Part of a small language model's weights.
Size: 13 layers, 2 heads of 64, 3.4M parameters.
Training: a variant of SOAP for these matrices, 123M tokens.
Each number is 200 + 40 x the weight over its row's rms, rounded and kept within 0 to 999. Layers, rows and columns count from 0. The size before them is the row's rms in percent of the matrix's.

# layer 4 attention output, 160x128, rms 0.212, rows 73-98, columns 0-127
092,180,258,205,243,171,211,198,204,182,257,236,156,155,205,167,245,135,227,194,286,200,227,210,173,207,181,212,199,160,227,180,173,172,207,170,173,130,166,234,180,248,83,281,202,277,260,268,175,231,285,197,270,173,144,212,249,170,150,273,155,191,229,209,236,168,244,210,210,169,176,200,283,199,254,243,219,213,240,168,169,179,233,218,228,253,131,226,143,168,201,179,218,263,263,163,194,280,154,197,202,213,181,255,182,226,156,238,156,180,177,177,197,138,189,257,243,142,126,197,197,188,186,174,221,222,150,223,201
101,185,156,293,189,214,206,216,235,285,212,201,219,267,194,233,195,262,191,246,147,181,231,129,181,136,142,185,135,155,158,144,152,262,269,283,170,253,221,187,168,140,243,165,241,105,152,262,240,246,253,194,232,203,224,191,203,262,214,164,163,156,204,216,181,224,260,200,187,214,188,135,213,198,290,212,197,207,144,236,229,207,225,185,160,243,191,186,252,218,188,177,263,210,310,248,179,223,144,229,210,226,197,241,199,213,178,206,202,201,148,162,184,222,124,199,197,204,250,195,264,212,165,175,159,170,190,199,173
111,257,186,128,241,229,147,296,216,216,227,201,246,195,200,391,202,187,159,212,220,280,168,206,212,238,217,250,198,172,78,228,190,249,152,251,168,213,169,166,213,187,213,206,189,231,182,276,216,200,240,181,199,227,181,170,231,222,204,156,205,232,219,118,279,220,156,216,210,218,232,206,196,220,227,121,219,209,226,208,192,167,202,188,182,155,202,174,135,212,181,267,159,249,163,204,132,175,212,178,145,274,194,230,175,196,209,206,215,162,195,201,208,239,211,246,156,209,212,165,163,162,191,231,147,203,275,221,236
092,222,185,104,204,204,239,284,159,208,257,140,141,192,246,236,147,210,170,194,136,175,140,277,178,264,201,151,213,218,220,236,178,147,225,210,195,172,196,245,213,140,203,255,122,119,197,191,117,227,147,188,217,198,222,193,311,180,130,273,168,230,189,169,224,194,217,126,192,154,188,198,188,216,189,170,204,202,193,174,203,223,197,207,216,199,178,182,280,238,121,145,140,234,233,319,229,189,220,162,220,248,155,175,197,148,212,155,230,205,184,216,192,172,152,259,238,226,198,207,195,214,137,181,227,229,196,225,187
103,229,186,108,164,266,266,198,243,117,149,193,189,234,171,196,263,190,215,304,187,248,131,197,281,232,193,204,282,194,215,227,154,168,159,282,161,190,195,214,92,210,206,188,207,176,238,123,152,270,206,169,172,251,195,206,191,157,179,222,228,158,180,184,207,197,199,184,173,271,257,221,220,200,168,227,189,168,157,191,185,224,162,233,185,187,197,111,173,194,242,226,142,250,168,259,234,205,189,153,185,218,143,245,202,230,169,163,198,167,196,211,168,163,171,196,203,156,111,163,170,165,204,234,158,180,254,254,146
105,231,135,210,210,235,291,242,208,251,176,249,156,206,180,263,210,157,177,263,250,249,115,210,170,257,212,163,177,185,236,196,195,196,190,236,193,248,139,254,219,270,178,193,204,247,175,235,274,214,269,193,225,232,223,221,149,207,186,251,192,123,126,133,192,283,233,224,200,170,224,252,147,174,232,164,163,112,164,249,261,212,218,225,169,246,194,160,208,171,185,247,189,231,259,169,183,178,217,247,165,244,270,178,169,166,228,186,210,235,179,195,171,209,173,238,178,212,283,257,235,186,176,183,157,253,119,225,214
080,214,142,252,201,233,172,237,132,292,195,211,163,214,159,268,180,223,236,213,162,181,228,169,180,213,163,163,82,254,113,201,226,184,199,264,244,225,199,281,302,238,179,130,136,212,211,181,167,244,158,199,164,232,163,124,274,169,240,230,151,192,224,130,174,187,205,249,213,195,193,189,177,231,211,204,204,181,144,197,203,205,199,151,143,216,176,193,225,172,179,214,138,265,233,255,164,200,160,235,243,177,197,185,175,205,145,125,173,278,187,200,182,174,130,171,134,236,227,232,212,189,251,230,212,205,250,197,180
108,179,198,154,199,142,163,186,240,278,224,245,201,232,242,97,202,230,125,200,170,121,155,167,189,213,118,135,150,242,265,244,177,179,291,260,209,216,231,254,209,215,195,307,218,233,172,165,255,179,88,204,265,113,191,184,227,214,174,272,236,159,171,227,162,197,186,206,203,179,264,188,183,200,195,210,195,272,199,139,202,254,246,205,172,224,175,219,235,156,235,238,165,207,189,197,205,156,240,265,204,180,172,190,238,184,228,234,133,232,211,240,187,161,202,173,246,184,155,193,224,244,184,185,195,201,190,178,147
099,146,177,250,204,237,210,224,163,167,205,230,197,204,242,170,316,151,175,175,193,229,210,257,168,57,152,138,216,146,247,172,194,87,210,140,216,253,174,291,219,191,273,190,240,162,238,217,257,186,201,194,213,209,312,220,255,177,213,201,204,235,215,178,259,190,211,144,243,218,220,229,186,174,166,240,202,191,207,187,218,196,180,235,223,195,179,154,186,244,181,199,178,179,227,249,173,174,191,155,202,217,167,150,205,225,173,216,232,301,137,218,128,220,115,239,212,236,179,207,213,135,188,206,205,213,219,216,155
104,206,197,189,174,180,163,240,196,141,224,227,229,223,253,221,186,139,216,224,171,240,215,116,215,159,213,35,262,272,177,215,201,100,151,194,235,138,196,177,208,212,226,157,190,255,255,173,275,204,173,204,129,185,197,232,198,184,207,173,214,252,190,272,212,189,230,146,199,240,258,236,176,224,179,175,205,167,174,254,200,170,183,218,160,155,219,153,181,174,170,220,199,127,181,166,226,251,228,154,260,228,142,210,240,191,172,180,206,185,207,205,242,244,240,178,229,229,154,220,218,254,197,139,212,114,272,255,138
093,235,163,221,207,129,125,263,134,170,210,249,213,206,277,117,185,183,234,278,169,167,199,213,174,151,158,157,129,210,263,213,225,155,270,217,258,147,226,287,152,255,159,171,154,265,262,236,253,235,271,236,211,200,111,214,133,181,194,232,202,192,214,197,240,179,218,193,200,171,231,201,172,166,232,166,249,182,198,223,155,183,211,122,215,150,177,263,200,132,143,244,190,207,224,237,190,206,163,222,232,232,140,140,238,188,189,163,248,242,229,235,225,161,202,223,212,238,198,179,223,188,176,161,191,221,268,201,158
115,196,214,168,244,210,326,202,230,196,137,178,182,210,134,216,213,238,277,226,297,187,225,206,244,191,121,161,227,246,216,230,188,248,224,176,147,242,185,236,234,228,134,159,221,159,295,187,175,163,195,202,155,183,213,214,210,104,247,240,157,119,232,151,126,151,154,221,154,227,202,190,171,162,245,154,261,254,192,201,188,244,203,182,207,200,212,203,205,146,260,268,178,173,220,244,212,255,196,226,190,155,231,174,187,159,165,205,195,208,207,313,234,228,248,215,171,204,260,243,188,158,199,186,194,189,192,248,169
111,227,198,225,202,209,226,167,151,232,197,239,155,150,129,96,211,246,154,206,205,143,182,231,134,213,215,249,142,134,200,149,307,230,186,150,247,199,201,248,259,256,70,237,144,236,91,202,170,276,181,245,237,175,206,218,183,160,177,274,216,179,205,183,151,203,142,233,169,156,199,215,199,209,219,182,206,172,159,218,191,220,187,145,216,225,140,204,160,154,198,193,225,142,147,180,201,166,206,171,152,146,159,167,223,156,156,160,231,234,264,165,187,195,170,192,283,186,202,205,208,214,179,208,226,227,237,221,209
100,272,213,135,122,208,222,232,182,183,223,237,137,227,203,280,234,133,236,266,169,291,239,168,200,149,204,113,271,237,196,171,143,96,144,211,215,172,165,179,216,215,249,184,193,219,189,160,275,247,251,221,220,253,186,287,190,178,138,208,177,219,184,122,228,223,195,181,218,208,161,174,216,243,176,252,199,194,223,259,231,168,175,267,167,173,215,176,194,120,202,158,194,260,214,220,178,262,114,229,221,243,177,209,202,225,155,184,176,184,198,206,222,148,172,209,166,163,223,201,147,196,243,202,187,193,146,145,240
089,108,244,144,242,217,250,253,286,188,252,194,159,188,247,230,202,182,171,226,238,169,139,175,142,238,271,189,249,255,216,184,194,173,197,195,76,220,183,204,177,226,232,241,179,251,175,166,252,150,282,244,212,186,165,172,227,225,170,218,233,139,171,171,243,189,239,235,230,254,231,190,236,183,212,133,182,162,170,159,211,131,173,169,177,170,213,218,261,218,134,233,200,224,293,200,206,225,228,267,247,149,199,172,217,226,214,211,182,158,204,182,160,168,253,196,143,174,216,281,188,255,159,248,155,271,191,197,190
097,193,120,202,242,195,196,194,252,230,126,237,197,176,217,178,269,176,180,225,243,210,204,275,212,188,154,177,184,137,235,337,163,217,258,256,195,273,184,280,148,218,197,268,223,196,186,204,309,191,190,242,168,172,163,219,157,194,209,150,222,206,209,213,218,184,194,203,269,205,185,231,164,131,160,200,160,221,189,188,180,189,170,159,192,145,173,161,257,151,191,262,240,218,243,142,210,222,243,213,288,226,198,161,169,249,158,254,184,211,214,156,268,179,164,206,211,130,212,226,196,265,241,166,279,163,216,188,190
092,267,263,235,240,226,209,263,179,178,224,153,152,187,222,201,200,153,224,176,181,205,221,221,234,280,229,185,206,139,142,292,223,212,147,205,201,172,258,247,288,207,211,182,190,245,177,212,232,196,178,128,187,134,203,147,191,249,101,217,284,244,190,142,131,173,205,168,126,247,207,176,140,195,211,197,173,167,115,231,278,165,197,205,196,185,223,258,148,198,243,169,267,250,250,198,191,181,177,188,256,229,159,161,270,154,229,204,225,129,248,228,228,188,173,246,231,261,175,223,205,160,177,186,209,217,205,230,206
106,204,183,185,152,196,197,196,133,194,215,143,171,223,171,145,214,166,168,241,137,167,151,269,208,289,198,191,219,169,201,147,148,240,133,158,176,207,166,179,214,148,169,276,207,141,148,145,260,150,176,188,266,174,303,227,226,245,189,215,287,168,181,133,232,225,161,156,199,178,213,190,170,159,176,106,185,173,175,194,193,222,196,198,217,195,159,216,222,152,205,212,211,225,272,208,204,186,259,217,241,193,164,148,254,174,198,204,300,234,244,238,208,139,201,277,235,225,140,270,185,187,152,212,167,214,202,256,247
104,255,160,135,269,180,180,228,232,199,276,193,228,186,189,242,161,274,171,203,187,156,210,214,235,232,258,159,216,259,152,182,229,222,186,168,241,180,199,242,196,219,142,214,171,206,217,245,113,220,134,116,193,160,247,164,193,124,248,210,195,157,185,173,172,222,200,214,164,234,233,189,255,288,158,161,203,260,131,240,234,167,245,210,183,172,174,108,170,262,221,206,218,128,135,186,203,248,225,226,159,114,214,193,158,153,222,134,237,126,233,281,185,218,219,169,209,191,150,165,208,197,184,204,226,217,249,228,237
094,165,198,233,221,128,209,181,201,241,130,227,170,200,212,187,111,183,211,218,196,138,225,194,180,161,110,182,127,199,247,130,196,216,315,234,189,81,279,228,300,152,194,201,238,208,216,146,176,168,160,244,225,172,222,206,203,189,234,192,143,218,197,301,173,207,220,193,193,175,265,182,219,150,179,272,194,175,262,136,232,192,255,217,177,165,240,172,214,188,171,182,164,167,202,199,175,243,185,246,206,198,167,149,215,252,249,208,227,151,204,262,157,220,176,178,189,181,203,165,153,231,139,230,147,174,148,166,220
087,103,250,148,193,164,229,187,134,169,270,217,167,192,248,202,196,208,190,184,112,273,151,224,250,297,147,217,218,246,265,214,208,151,183,210,204,235,227,228,151,248,159,193,160,286,238,208,157,193,274,218,272,187,141,186,256,219,177,206,231,191,148,284,226,231,153,225,150,227,167,240,187,271,208,159,169,159,195,279,232,138,229,218,173,212,170,207,155,170,202,228,201,270,195,175,182,194,130,258,150,182,186,218,157,181,281,227,164,211,197,204,129,228,216,177,188,181,135,200,209,223,196,223,175,214,209,181,163
101,167,228,151,190,206,288,234,109,146,165,183,223,205,160,197,201,233,237,203,176,214,94,228,323,250,219,226,237,222,172,183,237,244,179,167,160,155,229,122,255,177,114,243,179,235,238,198,174,192,235,293,178,215,187,209,214,282,219,188,204,167,231,217,185,177,234,158,161,267,184,214,235,233,190,231,131,162,176,192,201,164,203,244,214,257,226,164,178,190,251,124,190,182,227,246,223,214,203,170,144,226,169,205,245,169,176,210,150,167,194,241,159,219,112,274,274,223,152,209,176,211,167,169,197,186,247,236,204
097,174,256,236,151,179,250,223,274,144,174,182,180,165,188,204,157,170,220,199,250,244,124,214,235,200,157,297,211,281,146,212,162,250,141,199,136,216,241,202,151,219,210,188,221,216,288,244,233,57,264,202,174,121,182,203,128,216,215,188,210,209,252,204,266,235,226,202,214,129,204,207,212,206,214,219,136,188,226,169,216,161,157,181,109,205,203,186,214,167,210,225,227,265,196,172,191,207,230,201,175,213,199,271,188,181,184,206,194,271,164,223,183,191,191,281,240,182,202,246,234,242,181,199,230,246,116,224,190
086,247,216,193,229,238,197,262,173,164,193,244,237,130,246,148,241,226,249,220,326,161,210,223,192,136,185,255,191,236,237,134,157,295,216,201,167,104,217,163,183,215,212,204,203,164,234,257,256,119,202,201,175,282,152,236,139,255,181,186,265,256,205,176,173,152,201,282,194,183,234,181,264,223,225,270,228,182,206,220,204,240,215,151,179,145,240,197,233,188,213,144,210,195,201,139,158,171,244,222,223,213,175,261,231,255,152,227,217,198,211,160,258,231,179,189,209,211,217,204,226,182,192,202,165,109,218,198,239
098,214,264,146,222,140,195,146,205,237,175,195,187,219,234,230,257,216,119,134,164,233,216,223,188,146,208,214,302,128,137,243,157,96,170,210,185,219,225,169,149,148,247,248,152,238,147,291,175,251,232,249,203,267,165,187,155,154,145,108,176,244,199,154,242,217,181,151,204,203,188,216,230,204,256,212,193,204,207,209,186,211,234,154,212,222,182,245,232,179,132,258,196,145,202,227,155,155,190,226,225,273,188,145,217,169,142,211,161,244,195,132,151,204,199,146,190,199,187,181,197,200,159,212,189,142,222,195,149
091,261,213,154,277,177,196,216,177,171,272,268,186,140,214,249,184,282,186,203,202,193,201,267,232,172,153,210,205,206,296,184,260,171,147,138,210,247,151,225,221,190,175,209,178,224,184,255,281,133,169,185,219,157,213,222,220,193,212,226,135,158,86,143,173,170,217,154,221,256,134,180,234,164,175,158,248,222,230,156,184,217,211,210,213,223,116,208,182,244,238,148,195,217,112,194,265,163,219,207,161,169,259,154,212,155,170,238,176,190,147,303,214,215,240,204,220,153,213,191,177,181,206,187,186,245,233,197,172